From a checkpoint of a small transformer trained on Wikipedia.
Architecture: RMSNorm before each block, no position embeddings, normalized queries and keys, exclusive self-attention, normalized values.
Training: a variant of Adam for these matrices, 545M tokens, 4158 steps.
Each number is 128 + 24 x the weight over its row's rms, rounded and kept within 0 to 255. Layers, rows and columns count from 0. The size above them is the row's rms in percent of the matrix's.

# layer 8 MLP up, 1536x256, rms 0.071, rows 326-352, columns 0-127
size [108 108  91 100 110 110 102  96 121  63 106 103  95 107  94 109 103  96  97  87  90  94 100 103  77 105 100]
[[132 196  99 128 113 110 138 124 155 143 148 128 120  94 131 146 148 124 143  93 113 145 131 123 131  99 124 113 151 124 160 172 128 127 112 140  93 113 153 120 154 117 121 150 162 193 154 132 169 141 143 108 115 110 168 146 119 137 123 117 162 140 157 115  86 154 168 161  82  96 102 143 111  94 163 103 121 159 124 156 171 117 148 127 111 134 129 130  96 158  93 162 177 132 121 168 137  95 126 138 122 205 145  99 104  90 115 154 135 172 104 149 149 167 137 164  98  92 102 145 107 148 142 117 125 110  94 174]
 [115  99 141 100 175 109 139 109 139 165 151 126 129 105 149 114 127 112 158 138 127 152 102  97 145 151 160 123 136  92 119 117 144 138 137  98 131 110 148 173 152 121 105 118 117 128 117 108 159 120 118 101 130 143 112 127 105 156 142 128 119 138 123 140 161 140 123 136 118 135 145 107 132 126 126 127 136 180  85 125 113 133 146 146 178 128 116 135 131 118 125 123 171  82  85 134 103 147 115 124 142 129 112  71 156 115 186 115 165 142  74 165 107 140 136 143 144 129 100 110  88 133 168 132  74 112 128 131]
 [134 166 131 169 141 123  87 131 112 144 144 144 121 119 152 135 171  97 137 139 133 142  86  79 119 134 107 105 143 112 147 163 154 146 140 102 127 102 128 103 148 128 139 128  74 169 142 123 140 150 135 124 109 108 204 126 138 157 151 128 117 132 127 219  95 129 134 123 169 116 120 163 116 158 122 160 129 165 124 145 149 108 171 162 150 149  72  77 115 119 106 103 136 123 133 109 102 151 133 160 131 123 147 103 161 133 130  91 158 136 102 131 123 105 133 126 163  86 169 118 171 131  83 136 134 130 137 132]
 [150 112 119 101 143  96 121 139 130 161 192 120 134 114 150 123 161 166 117 137  89 113 118 122 155 174 117  75 166 103 133 111 120 156 161 167 117 142 140 112 180 148 131 134 114 148 109 121 125 138 169 130 147 152 136  90 136 167 122 131 146 145 133 103  85 107 136 154  84 133 144 171 145 133 183 138 143 147 150 149 159 131 145 112 165 118 110  85 149 137 118 102 180 135 154 167 133  99 107 127 165 149 107 138 131 157 127 117 127 117 151  74 148 108 137 138  96 116 119 203 118 130 134 137 116 156 138 144]
 [173 116 144 209 118  95 166  99 145 110 117  76 148 123 116 119 122 165 154 152  85 128 125 133 183  82 124 120 134 129 138 144 117 165 133 173  98 130 129 122 128 117 165 158 106 139 100 129 132 127 111 121 134 144 135 124 129 144 138 105 130 102 123 133 137 169 153  83  89 134 158 144 135 120  92 112  96 108 118 168 133 154 137 109 167 112 189 121 136 102  83 153 162 111 112 205 108 117 121 176  96 148 109 157 173 155 154 128 129 116  85 148 145 135 102 139 132 154 123 146 120 128 123 135 136 145 102 144]
 [127  92 121 169 151 108  78  73 113 119 108 110 108 123 146 129 137 122 146 163 145 142  99 142 167 154 131 126 147 161 169 128 119 129 145 139 163 142 111 159 136 122 131 174  67 130 101 121 111  93 146 135 146 135 123 124 116 161 123 123 114 152 117 160  87 108  94 106 106 154 140 170 175 150 133 121 139 147 140 131 139 120 112  64 117  73 126  89 143 104 103 112 131 138 135 138 130  95 154 127 138 125 128 115 127 129 107  81 103 161 103 116 157 132 129 120 119  92 145 106 173 111 162 114  71 135 135 122]
 [121 121 128 166 157 107 104 154 136 119 139  96 148 100 153  96 126 145 117 105 149 122 118 101  73 133 142 137 109 197 127 177 104  96 117 101 136 143 144 135 148 126 124 148 117 108 143 155 154  83 120 106 113 172 155 141 168  94  96  96 150 120 134 153  96 122 134 104 127 145 180 125 144 108  96 108 126 148 121 132 145 136 123  84 102 132 132 114 188  88 137 121  92 143 101 112 136 115  89 116 139 137 120 117 110 148 131  84  90  80 158 164 150 147 163 140 104 136 123 121 121 135 151 120 134 126 130 115]
 [129 139 176 112 149 178 134 155 111 102 143 149 141 139 118 125 138 132  87  98 156 119 115 135 115 164 152 126 133 176 155 115 121 172 129 158 101 157 113 129 127  93 159 163 121 145 127 142 147 116 114 138 110 103 144 142 104 131 123 119 106 145 150 144 119 149 126 123 121 146 118 126 140 169 114 149 129  96 109 113 153 151  80 106 122 125 119 129 131 127 154 101 157 193 136 131 118 164  86 127 151 106 162 134 158  99 143 128 130 121 166 162 122 150 129 145 138 143 109 138 108 120  86 107  98 150 168 105]
 [160 134 153 118 155 118 120 121 149 146 172 106 162 133 141 134 104 109 143 105 127 107  86 141 136  84 124 121 110 139 143 141 165 118 132  80 129 127 130 178 137  94 107 132 123 138 110 155 112 138 121 112 106 148 137 122 131 107  93 163 197 139 160 157 101 150 151 104  84  95 113 134 124 148 124 139 154 145 155 120 127 138 128 163 155  92 132 149 143 122 139 105 133 148 167 153 129 143  81 126 194 146 129 110 104 122 119 128 137 153 121 110 154 105 120 185 124 139 140 175 126 159 149 119 127 111 118 161]
 [134 166 115 132 108 118 107  96 104 117 151 101 130 103 188 100 126 149  76 138 118 134 103 142 189 152 146 116 135 135 127 137 133 131 201 134 152 139 127 151 141 137 166 150 102 122  92 118 153  93 120 148 139 124 135 100 139 131 113  97 110  99 151 127 105 139 105  79 117 142 128 138 184 128 123 132  64 149 112 122 163 149  97 104 143 114 123 121 105 101 123 125 130 129 120 154 104 109 143 104 151 178 128 115 106 108 147 119 124 108 111 116 135 167 130 183  53  69 147 124 141 161 122 102 127 110 191 168]
 [132 128 105 119 141 113 104  83 108 146 152 131 128 102 138 128  99 120 163  90 100 122 127 141  98 108 142 102 180 106 176 151 128 168 153  92 170 107 159 164 107 140 167 106 149 122 146 121 124  95 142 137 129 151 137 125 139 124 122 121 166 119 117 148 117 153 127 132  95 139  84 131 126 165 129 121 131 126  99 116 145 127 148 131 130 143 141 119 131 153  65 112 145 166 143 167 158 149 145 105 145 129 120 116 130 114 165 111 129 133  87 168 125 118 153 123 124 168  91 181 176 165  89 135 154 144 128 131]
 [ 96 112  93 139 103 127 140 142  88 123 110 123 159  59 130 141 141  99 108 144  95  73 118 141 124 132 133 127 143 120 135 137 167 132 147 151  96 108 122  91 133  81 138 147  89 157 136 172 145 100  82  84 141  98 129 117 158 102 115 132 147 138 107 131 149 129 142 113  95 127 156 148 141  95 115  88 119 158 134 148 169 131 147 116 151 131 109 123 192 127 119 158 167 115 154 119 140 110 123 103 102 121 130 121  97 132 109 113 117 104 137 153 106 171 167 158 125 110 121 131 107 133 129 124 145 115 140 155]
 [ 69 137 143 155 125 143 117 138 139 143 112  98 121 134 166 167 133 131 151 149 133 138 124 143 132 102 131 129 149 106 151 157 103 143 148 107  66 184 122 158 126 140 143 121 139 139 175  94 104 129 109  99 116 118 120 118 135 153 117 126  90 137  71 130 123 114 129 126 138 128 124 151 138 136  93 111 132 141 124 129 104 151 141 126 168  94 109 110 112 142 109 119 163 198 142 105 140 156 123 140 164  66 121  85 132  99 130  91 141 125 116 114 142 134 116 134 104  89 112 142  94  69 138  87 144 122 159 106]
 [111 139 121 193 123 137 140  72 168 105 130 136 113 153 120 112 124 132 165 137 151 140 124 161 162  98  90 138 129  92 133 163 133 156 130 124 143 127 117  99 120 126 180 125  99 151  93 105 150 124 115  84 116  85 119 110 154 145 112 108 103 129 124 138 107 171 125 121 148 154 142 123 169 177 123 175 136 127 145  97 151 131 159 108 133  98 174 115 154 121  90 145 114 163 114 162 128  85 149  98 130 122 123 112 157 160 107 109 144 119  66 100 151 135 128 157 106  69 127 114 163 127 144 124 106 102 138 147]
 [142 114 131 119 161 144 116 153  95 150 163 123  92 145 108 126 104 113  95 116  90 133 123 159 134 106 141 141 131 140 153 152 156 143 142  90 127 116 172 125 162  94 116 169  55 108  98 141 137  67 148 146 138 148 127 109  83 142 115 128 117 135 172  92 105 124 101 143 154  74 147 145 111 143 170  94 113 142 122 150 121 141 116 123 114 108  91 103 147 147 190  97 108 113 106 173 135 119 137 134 150 145  77 115 161 146 134  83 149 117 124 151 104 144 103 127 128 132 140 126 177  97  88 112 167 108 163 120]
 [116 129 115 116 132 120 124 152 149 148 154 133 157 123 149 163 111 129 150 120 140  72 133 142 142  98 107 126 136 146 145 129 113 180 107 121  99 157 158 147 181 157 121 130 154 112 103 131 121 134 136  90 120 124 163 126  99 133 148 100 179 127 146 172 130 123 122 120 127 122 142 122 138 137 119 156 140 133 161 150 143 152 112 155 110  93 122 143 117 100 176  88 138 173 145 162 139 140 157 125 192 147 123 116 120 118  78 122 101 189 149 144 139 122 135 143 111 119  98 150 172 107 153 116 140 131 127 126]
 [100 129 130 165  93  82 154  82 110 114 123 143 114  98 158 127 114 106 124  96 164 104  81 148 105 115 158 118 148 108 133 119 123 112 140 125 109 165 145 172 142 113 134 128 137 118 126 103 172 143 133 197 131 114 152 108 175 141  94 120 142  70 119 169 135 127 136 150 113 101 125 108 120 129 138 112 118 125 116 134 151 134 123 161 154 120 147 160 112 113 111 128 168 125 132 120 111 111 107 121 157 154 116 137 136 135 118 147 132 159 118 119 150 120 151 137 182 183 137 154 140 138  97 145 167 180 130 149]
 [ 97 133 140 117 137 128  91  93 151 123 134 121 145 162 114 154 134 110 146 126 194 107 121 151 128  90 136 113  95 134 144 149 132 104 150 109  77 116 110  90 142 125 136 158 113 116 159 135 173 118 186 107 134 126 138 143 108 107 160 139 192 119 132  98 131 132 136 130 101 169 118 130 121 132 113 139 116 142 167  88 115  99 110 138  97 158 124 104 139 140 139 130 129 134 135 178  91 150  71 118 127 121 112 155 130  87 119  75 128  96 153 168  94 147  87 144 140  96 130 135 128 104 114 135 130 119 148 130]
 [147 165 149 129 131 162 133  91 148 107 117 123  89 145 122 140 146  97 103 152  75  98 122 176 135 125 114 107 181 139 132 131 127 130 157 140  86 103 127 119 139 154  99 118 122 124 144 137 132 133  65 100 106  64 175 106 122 109 103 103 195 138 139 104 140 138 103 119 119 110 151 116 180 129 133 133 127 118 132 110 181 119  76 138 143 163 113 139 131 118  90 150 114 121 102 122 111 134 130 124 129 115 106 123  99  72 114 125 146 118 116 109 122 182 128 128 126 133 124 140 112 143 110  94 163 133 147 160]
 [124 118 141 156 109 113 103 159 120  93 116  86 135  70 168  95  77 169 159 110 112 110 129 149 139 118 150 117 109 159 130 120  97 106 160 110 123 151 147  96 124 133 166 128 104 153 117 112 137 113 142 107 143 130 148  82 148  83 116 142 124 137 162 136 124 108  86  89 153 121 125 125 157 148 167 136 109 119 128 151 141 124 122 137 159 140 149 106 170 140 124 118 148 121 140 116 107 143 119 104  96 131 145  74 122 136 147 119  95 118  79 105  98 165 115 144 145 115 149 127 106 148 124 113 127 131 121 164]
 [113 167 126 125 158 141 128 136 145 133 127  96 119 147 143 111 134 111 112 145  87 139 134 151 147 149 157 147 122  90 149 159 143 155 148 118 153 158 146 110 145  94 131 139 123 125 138 129 103 102 108 140 141 139 137 132 109 104 103  93 126 126 129 131 114 141 117  69 125 136 173 117 119 133 165  79  89 176  72 127 123 124  97 125 118 116 140 154 145 105 131 111 118  95  79 110 124 126 111 115 144 141 103 133 149 146 136  98 142 146 120 179 113 150  92 131  88  98 121 113 179 180 162 147  69 144 156 151]
 [ 93 132 157 151 106 177 106 106 107 132 142 112 156 108 115 119 105 111 156 145 121 132 134 115 134 112 139  57 106 174 153 115 148 124 161 125 192 125 149 168 160 132 135 126 106 130 123  90 125  85 148 100 132 130 141 103 153 117 156 142 131 153 151 132 150 128 141 159  65 114 129 110 145 132 133  57 114 135 146 129 127 171  64  99 138  98 113 132 156 127 136  80  90 120 122 140  94 132 109 146 123 123 123 157 126 111  94  76 110 150 163 113 106 124 131 167 112 143 130 147 115 149 119 139 128 145 119 120]
 [ 81 116 158 139 112 129 102 157 118 142 122 152 140 159 161 139 112 135 132 113 123 123 121 124 150  80 122 105 110  96 114 116 123 130 126  73 132 108 146 130 138 101 132 115 143 165 108 118 143 105 144 108 142 127 132 136 137 124 143 131 153 139 124 146 109 129 134  98 129  97 117 103 170  77 126 130 115 129 135 101 120  91 116 151 170  76 101 132  88 105 135 106 181 136 146  90 120 147 116 154 132 139 135 172 150 121 151 149 152 116 124 137 163 117 144 127 132 124 122 119 144 128 152 118 132 153 124 108]
 [130 120 183 128 133 143 102 113 144 126 135 143 113 124 155 114 125 125 126 134 129 166 125 105 138 155 152 107 129 122 182  98 112 140 154 132 144 143 141 129 140 130 100 118  99 159 110 105 114 120 132 123 133  96 180 135 104  87 133 129 120 160 122 135 105 169 150 129 136  98 168 124 144 122 140  90 116 138 115 132 183 130 139  87 128 119 152 132 124 146 132 144 171  96 146 174  93 155 128 104 137 130 105 108 136 115 153 107 149 114 136 127 152  87 122 118 104 106  75 150 140 175 174  97 146 108 139  96]
 [115 175 160 126 111 122 119 136  60 128 131 122 142 114 113 109 139 151 143  77 117 141 164 150 127 116 175 125 118 150 129 108 121 150 168 122 142 148 131 112 142 138 133 126  92 118 123 176 131 141 151  98 175 144 121 113 138  71 134 102  84 125 111 134 129 174 140 135 131 117 139 130 109 119 152 116  95 135 125 131 119 147 103 123 112 139 182 151 115 135 119  90 107 121 127 122 125 101 148 120 145 100 129  99 130 130 170 147 162 153 158 131 119 182 145 151 170 134 155 147  97  97 156 132  89 163 153 186]
 [133 161 182 163 169 141 149  78 151 113 130 146 113 112 128 103 114 120 133  87 118 105  96 160 150 126 156  72 181 120 133 134  98 145 176 143 152 198 154 132 115 118 149 140 148 153 119 135 155 105 129 143 140 116 130 113 111 106 119 109 186  79 138 130 168 135  79 110 125 133 114  97 138 131 152 116 128 149 137 160 190 123 109 121 123 108 111 133 108 146  89 130 130 169 148 139 128 115  84  94 172 139 117  82 130 118 132 140 127 127 105 134 137 156 151 137 156 123 123 166  86 145 105  96 131 129 142 122]
 [124 115 169 154 124 128 108 157 133 148 162 137 161  98 140  86 136 140 162 104 136 165 121  98 151 155 208 128 143  73 158 147 155 149 166 115 123 126  76 156 162  84 129 109 123 155 135 151 127 137 132 168 129 124 129  98 174 108 166 117  99  83 186 130  95 157 115 127 101 124 123 122 131  90 107 137 126 119 133 115 133 131 129 130 146 108 153 175 144 139 102 123 144 135 134 141  82 178 102  91 130 164 116 122 126 132 161 100  93 152 113 144 154 126 113 129 109 137 137 124 118  94  90 118 150 102 146 129]]
# layer 8 MLP down (transposed), 1536x256, rms 0.0632, rows 326-352, columns 0-127
size [117 107  91 106 107 111  98  92 121  52 112 104  98 110  95 110 109  99  97  89  89 100 102 105  75 106 101]
[[148  99  90 121 129 108 128 126 100 133 164 178 103 102  92 124  96 122 120 133 128 119 134 131 153  96 113 103 108 114 162 123 137 127  97 123 173 155 102 126 154 104 117  94 118 111 153 147 143 112 113 165 113 113 154 100 138 110 105 135 135 154 119 159 112 114 107 149 134 143 131 122 113 108  95 102 118  98 148 125 133 128 117 168 144 122 110 149 126 132 168  96 133 139 145 146 132 115 165 123 158 131 102 152  98  89 106  89 127  99 172 115 123 116 116 140 104 127 115 130 151 102 107  94 104 128 110 166]
 [170 122 115 144  95 135 124 138 155 113 125  83 103 106 142 161 149 112 133 127 146 153  88 105 104 118 147 128 170 137 123 142 139  79 119 111 142 138 105 123 149 120  86 140 150 133 117 146 142 117 139 124 163 167 145 114 100 102 152 121  85 140 108 137 123 137  93  84 146 141 129 117 116 118  95  96  97 122 121 156 119 156 128 129 125 153 139 146 152 117 108 144 149 124 133 129 142 144 155 129 145 160 150 111 154 111 147 174 120 145  97 146  96 130 108  94 129 149  81 172 154 136 152 113 160  88 121 114]
 [161 158  81 113 125 152 143 159 104  94 118 125 127 132 118 106 139 139 169 154 114 133 153 138 157 149 135 170 116 138 113 110 154 132 127 180 128 128 145  88 101 112 143 127 125 142 117  84 130 111 112 162 115  76 133  95 123 152  93 147 134 128 164 114 149 138 129 128 101 164 134 170  37 125 141 124 132 101 141 151 103 131 124 150 115 130 109 103 109 139 119 128 165 135 140 115 127 132 137 117 127 140 128 150 115 156 115 158 128 125 109 144 113 108 121 140 145 131 145 113 100 170 154 144 116  83 137 122]
 [143 133 127 113 134 138 113 106 116 106 127 143 154  92 139 136 128 119 136 131 136  91 148  89 168 133 122 108 168 148 122 141 167 112 131 130 113  94 111 127 138 108 125  90 115 109 103 166 123  97 102 153 125 152 104 150 101 156 164 130 122 110 104 145 133 114 108 137 149 105 157 147 120 113 128  94  90 127 139 131  97 144 142 135 139 103 137 157 103 126 135 106 108 122 139 130 109  89 162 163  75  85 175  91 114 127 105  67 158 130 114  82 101 136 106 128 132 132 100  88 162 122 141 153 159  99 146  90]
 [155 132 157 150 106 137 123 123 124 116 114 149 111 102 157 157 116 145 149 118 104 136 127 144 148 152 147  90 106 122 140 129 167 137 175 136 156 134 144 137 138 141  89  85 114 105 169 156 130 136 122 153 110 112 116 166 136 171 136 132 141 175 163 125 117 118 118 139  85 138 158 126 111 108 124 139 130 105 117 157 181 143 105 148 167 119 131 130 191 157 122 147 134 147 154 108 125 171 148  82 133 137 115 143 144 133 148 106 174  96  79 128 141 112 130 147 140 144 169 131 122 112 154 156 117 190 204  97]
 [169 115 131 135 126  92 125 130 129  73 140 138  98 129 171 121  75 140 143 169 131  99 135 104 137 148  89 174  75 161 131 138 134 117 113 172 109 109  66 121  92 125 142 143 116 154 118 125 143 139  62 119 155 117 117 120 148 113 132 149 149 131 115 117 152 153  90 104 125 107 134 157 116 127 140 134  96 178 149 134 137 130 132 148 122 109 117  97  86  98 104 140  91 117 134 159  87 104 100 179 128 120 112 147 162 149 124 170 120 136 117 101 150 121  96 119 108 143 131 109 141 101 156 110 118  97 122 103]
 [141 139 130  99 148  95 117 140 154  82 159 150 135 133 125 123 121 106 116 121  93 109 120 106 140 139  94 135 145 120 149 142 131 114 130 134 112 133 157 111 177 165 156 179 130 137 121 118  92  97 144 145 177 117 128 145 115 138 135 134 152 108 148 102 107 100 156 104 107 139 132 108 172 113 107 124 133 137  82 148 124 126 188 124  92 134 135 118 138  97 156 113 129 127 111 115 156 138 102 133 120 185 119 144  75 123  96 124 130 129 115 130 134 100 117 155 144 125 190 176 105  92 134  81 145 122 160 106]
 [108 141 141 138 113 120 151 130 157 121 118 159 142  95 151 159 155  85 161 142 127 127 173 114 172 115  99 121 151 128  96 147 137 146  79 124 131 106 166 103 148 114 130 164 142 106 133 149 118 110 162 189 139 106 170 116 110 104 134 125 133 123 145 116 122 148 158 150 114 118 110 120 119 144  95 106 180 109 137 148 101 104 162 117 120 133 137  96 144 103  98 125 152 128 123 110 137 145 112  88 131 152 134 120 135  75 125 114 141 118 166 144 111  99  90 146 139 161 143 147 149 106 125  80 104 122  92 128]
 [103 147  85 132 134 105 153 111 134 102 144 146 145 125 147 130 136 150 140 107 140  77 123 103 115 124 113 155 142 122 162 112  86 143 122 138 143 121 156 131 141 118 138 163 129 122 135 154 131 133 146 138 120 140 177 193 110 168 145 104 148 104 144  94 140 131 147  90 150 127 127 101 109 129  98 103  91 124 132 138 104 128 164  97 115 103  95 145 124 129 113 137  60 160 145 125 138 155 120 166 187 153 150 148 114 138 143 111 128 145 183 125 117  91 135 160 123 139 164 128 155 135 148 171 143 115 128 131]
 [109 126 106 109 114 132 145 126 125 102  70 139  90 118 152 186 139 134 145 137 141 133 132 109 100 117 110 115 135 101 119 195  63 119 137 115 139 151 131 130 146 169 171 148 102 144 145 141 111 153 123 168 147 113 135 184 150 137 128 140 127  98 114 114 126 168 112  90 153 146  99 116 156 125 132 143 165 172 116 149 101 147 149 135 123 151 132 148  85 151 128 178 119 136 117 141 108 106 163 110 125 120 104  82 110 160  97 121 161 142 119 161 156  95 174 136 105  98 106  91 186  90 152  97 102 170 171 164]
 [115 161  85 139 108 171 117 149 144 108 126  93 127  98 115 133 136 110 106 140 155 164 124 130 114 113 107 121 133 101 147 134 151  79 154 118 162 116 148 179 104 118 154 133 132 143 151 100 135 102  85 153 152 155  86 109 151 136 107 134 116 160 144 119 130 135 115 157 131  91 159 115 164 148 158 145 182 130 114 100 124 106 104 125 108 142 159 119 129  94 134  77 143 131 117 140 151 131 133 119 113 104 142 134  85 115 153 134 147 104  83 126  98  83  94 161 136 167 108 207 131 115 124 127 118 143  84 166]
 [131  89 116 129 152 111 129  71 132 129  95 130 166 141 101 172 140 136 123  70 102 145 173 137  97 133 102 155 146 125 110 112 106 105 132 120 117 117 148 120 104 140 134 164 154 113 122 109 108 177 129 134 174 163 145 112 127 132 109 141 139 108  79 116 127 130 124 127 137 108 103 127 127 133 125 112 132  90  86 148 114 118 136 138 103 120  97 191 129 111  92 118 126 109 138 113 168 134 105 140 140 129 115 100 117 164  92  96 140 137 123 167 124  72 136 120 154 149 116 107 125 167 176 107 171 106 149  79]
 [167 134 134 138 189 101 121 164 147 166 134 130  81 165  73 105  87 119 147 114 145 128 100 136 156 113 124 130 101  80 147 136 107  84  99 148 142 149 160 159 108 109  99 134 103 151 131 142 156 124 145 106 141 137 118 129 106 115 115 139 148 147 130 119 131 163 135 128 115 157 124 119 130 120 132 131 132 178 101 140 108 105  79 117 159 151  94 168 160 162 125 151 118 122 138 138 170 156  57 126 164 119 148 152 126 146 145 176 134 147 121 142  69 118 121 141 132 171 107 116 155 133 128 138 170 131 125 113]
 [195 126 118 147 144  95 137  93 140 121 150 125 116 116 103 112 103 145 115 127  97 173 174 106  88 132 114 135 126  85 124 107 106 136 135 130 109 109  88 144 108 131  94 133 125 124 120 130 102 117 124 136 144 121 163 125 109 133 128 132 123 125 126 104 172 136 143 120 164  90 143 106 127 130  96 172 142 137 131 115 135 106 125 140 122  83 169 192 152 126 120 139 102  93 124  80 124 131 136 105  77  99 120  94 153 143 155 152 106  92 102 142 121 106 101 131 141 131 129  79 152  71  80 161 143 145 109 132]
 [113  76 119 141 160 147 134 125 139 120  97 115 127 157 123 159 140 157 121 127 117 115 102 131 114  95 117 127 102 127 168 108 108 148 145 122 141 101 141 102 107 105 162 108 126 123  82 113 161 133 116 113  94 145 140 155 141 149 111 125 125 103 161 123 153 155 107 143 107 139 117 100  85 141 102 119 150 146 138  95 161 117 137 121 161  92 112 144 123  67 159 182 124 144 138 108 128  96 110 145 100 164 143 146 135 113 107 146 110 125 150 126 157 131  91 119  82 143 121 116 119 103 106 124 130 118 121 128]
 [102 167 110  81 114 128 104 170 150  73 114 117 160 165 155 124 106 102 132  98 132  68 115 148 155  82 138 149 115 145  98  79 116 113 143 102 138 157  89 108 118 100 122 163 151 159 101 111 117 115 138  79 134 170 122 138  92 110 120 135 129 146 123  98 168 100 128 155 125 129  91 100 138 136 127  81 180 113 116 135 117 125  86 111 104 148 168 119 128 121 144 140  95  98 128 143 179 168 111 132 140 103 151 101 123 117 137 169 112 123 103 134 127 130 126 107 150 122 168 129 141 109 133 112 111 118 132 165]
 [108 132 144 121  87 155 140 155 124 135 118 141 109 176 118  88  97 135 143 136 191 129 101 115 146 119 140 111 116 122 150 107 153 117 116 109 153 141 126 161 105  90 144 128  95 128 109 112 142 137 144 129 149 151 109 133 170 130  96 121  93 130 120 128 131 159  70 130 143 102 162 148 146 177 121 129  99 113 124 110 113 149 104 125 157  88 119  98 115 152 164 162 134 102 109 119 136 113 130 129  88 164  95 124 115 120 147 156 174 141 158 104 113 111 137 122 165 147 116 135 130 104 125 159 136 145 103 112]
 [136 126  90 129 128 115 133 135 130 164 121 124 111 142 181 151 138 116 141 110 113 136 142 128 114 102 120 174 148 136 161  76 131 124 142 119 208 138 116 187 136 150  89  96 129 105 126 132 114 156 113 112 129 189 180 116 118 137  96 106 151 126 150 125 162 122 126 117 125 120 107 127 129 148 174 160  98 140 137 164 141 145 165 144  89 146  80 114 116 114 115 109 115 136 142 143 140  94 113 115 139 101  80 125 101 144 173 134 126  98 170 129 160  97 150 146 136 159 108 117 127  95 164 134 108 147 165 148]
 [ 81 109 151 123 153 134 174 126 110 107  98 166 148 133 118 105 150 179 133 126 126 113 140 116 119 159 120 134 111 145 147 134 155 108 130 116 119 139  85 134 150 185 161 122 182 142 127 145  94 133  95 166 146  85 150 151 184  99 162 110 103 162  83 100 123 164 126 131  81 130 140 110 149  79 127 128 137 165 110 134 136 159 129 144 109 102 205 151 134 134 123 175  93 133 153 112 128 138 106 144 119 122 149 117 131 151 112 167 122 144 125 104 155 108  82 121 125 141 108 131 184  97 136 113 125 117 121 167]
 [124 156 124 100  97 154 104 120 144 122 130 161 128 139 134 137 125 164 110 101 144 108 129 119 150 156 130 105 113  89 138 151 129 117 126  84 117 142 129 109 139 134 150 146 151 168 161 123  99 151 169 167 169 125 143 127 117 101 173  93 124 143 137 118  76  82 118 155 128 131 102 142 108 106 173 139 135 158 141 115 130 129 143 162 111 127 165 117  82 158 112 118 141 132 122  88  86  76 132 114 110 178 131 113 140 144 146 135 114 133 126 121 110 136 119 105 158 186 148 131 143  88 117 113 140 148 133  91]
 [123 119 109 125 130 159 106 109 169  96 123 158 116 139 160 126 122 100 146 127 112 114 112 122  97  97 114 157 145  85 102 153 138  97 109 152 149 137 164 139  84 133 167 159 118 147 107 115 110 132 138 163 121 120 116 124 148 119 149 143 186 159 144 145 136  97 115 116 166 140 157 152 125 167 120 172 143 155 102 144 151 116 126 107 129 192 149 136 140 100 129 136 122 143 149 147 144 123  89 114 134 134  94 137 170 108 150 152 138 178  87  97 125 141 111 123 104 154 131  73 146 111 125 151 128 135 117 101]
 [101 143 124 102 108 136 132 106 158 140 111 128 153 115 112 139 118  80 135 189 114 109 115 150 121  79 145 119 136 150 157 105 146 133 111 124  98 132 132 140 151 160 178 103 130 139 126 129 113 134 145 123 105 160  96 114  83 133  96 151 130 125 136 123 143 108 135 119 128 105 125  64 147 147 118 157 130 123 134 138  96 115 126 113 127 105 151 202 153 153 159 124  94  97 127  95 105 106 148 169 126 189 104 129 143 146 140 122 118 132 165  94 129 121 112 138 145 105 108 110 143 168  75 123 138 128 146 142]
 [135 159 104 129 138 106 136 124 152 137 155  97 122 103 134 158 141 151 141 163 161 127 121  99 141 126 152 112  84 133 148 134  96  70 137 117 136 143 144 137 157 103  92 124 118 133 148 140 168  96 117 129 145 144 121 134  89 104 153  86 143 156 139 107 138  96 124 154 144 129 101 110 167 141  92 166 155  91 120 111 109 102 103 156  99 120  94 135 142 138 124 128 140 129 169 152 131 107 142 152 163 134 129 122 140  83 150 115 147  99 105 136 114 155 143 106 141 143 150 116 132 124 162 141 155 146 121 143]
 [133 138 166 116 149 100 116 138  88 117 181  82  83 161 155 128 103 164  99 139  98 114 110 129 171 124 113  92 137 133 108 150 134 138  90 102 164 150 115 114 112 118 121 151 177 146 147  97 153  84 132 135 125 159 134 102 101 134 101 145 107 108 184 120 125 118 116 122 139 148 151  99 157  96 117 122  98 104 127 146 146  83 165 185 130 130  97 169 130 108 127 147 124 150 129 113 154 149 118 162 123 111 114 114 118 113 140  90 114 174  94 147 160  46 113 121 156 128 106 116 160 133 147  86 170 141 122 186]
 [138 100 121 125  94 124  80 109 171 109 118 121 139 137 114 138  90  72 118 186 130 116 126 141 122 137 103 106 154 108 162 151 135 166 106 128 109 104 161 146 115 126  94 130 118 117 132 105 110  81  94 149 129 105 190 123 135 160 120 125 114 132 120 112 143 103 139 102  98 126 105 122 162 144 107 141 115 153 137 136 128 112 152 120 138 157 117 119 130 136 164 153 116 102 100 128 116 174 114 149 111 135 118 135 154 112 141  81 110  62 112 145 118 119 124 118  96 141 109 133 153 140  89 100 125  93 133 120]
 [140 121 164 125 135 112 123 123 130 128 138 160 111 111 167  69  84 130 133  90  86 158 136 118 123 135 137 131 147 134 131 109 141 134 123 104 115 100 129 127  72 116 120 161 122  98 117 118 119 135 152 157 125 155 103 127 121 125 163 156  98 118 149 101  96 159 165 148 167 155 136 149 126 113 121  91 139 138 122 102 182 148 169 124 109 131 140 117 142  95 120  94 101  98 129 134 125 115 125 120  98 106  99  86 116 120 162 153 169 119 123 114 124 114 122 178 142 176 140 139 137 157 114  87 138 100 164  89]
 [155  89 173 103 100 102 144 132 121  80 175 130 162 148 160 150 185 149 133 153 136 164 103 122 101 112 137 158 131 100 150 123 117 151 144 163 178 137 129 146 138 119 134 120 167  82 157  92 145 103 134 124 134 121 123  99 158 141 170 108  70 107 137 114 115 147 118 132 134 146 106 126 143 101 148 127 115 113 151 117 125 106 115  87 110 163 147 135 162 115 129 126 104 118 122 126 146 209 151 125 162 110 102 118 180 130 146 144 155 140 119 140 121 106 117 101 108 118 118 112 111 116  82 130 155  99 169 117]]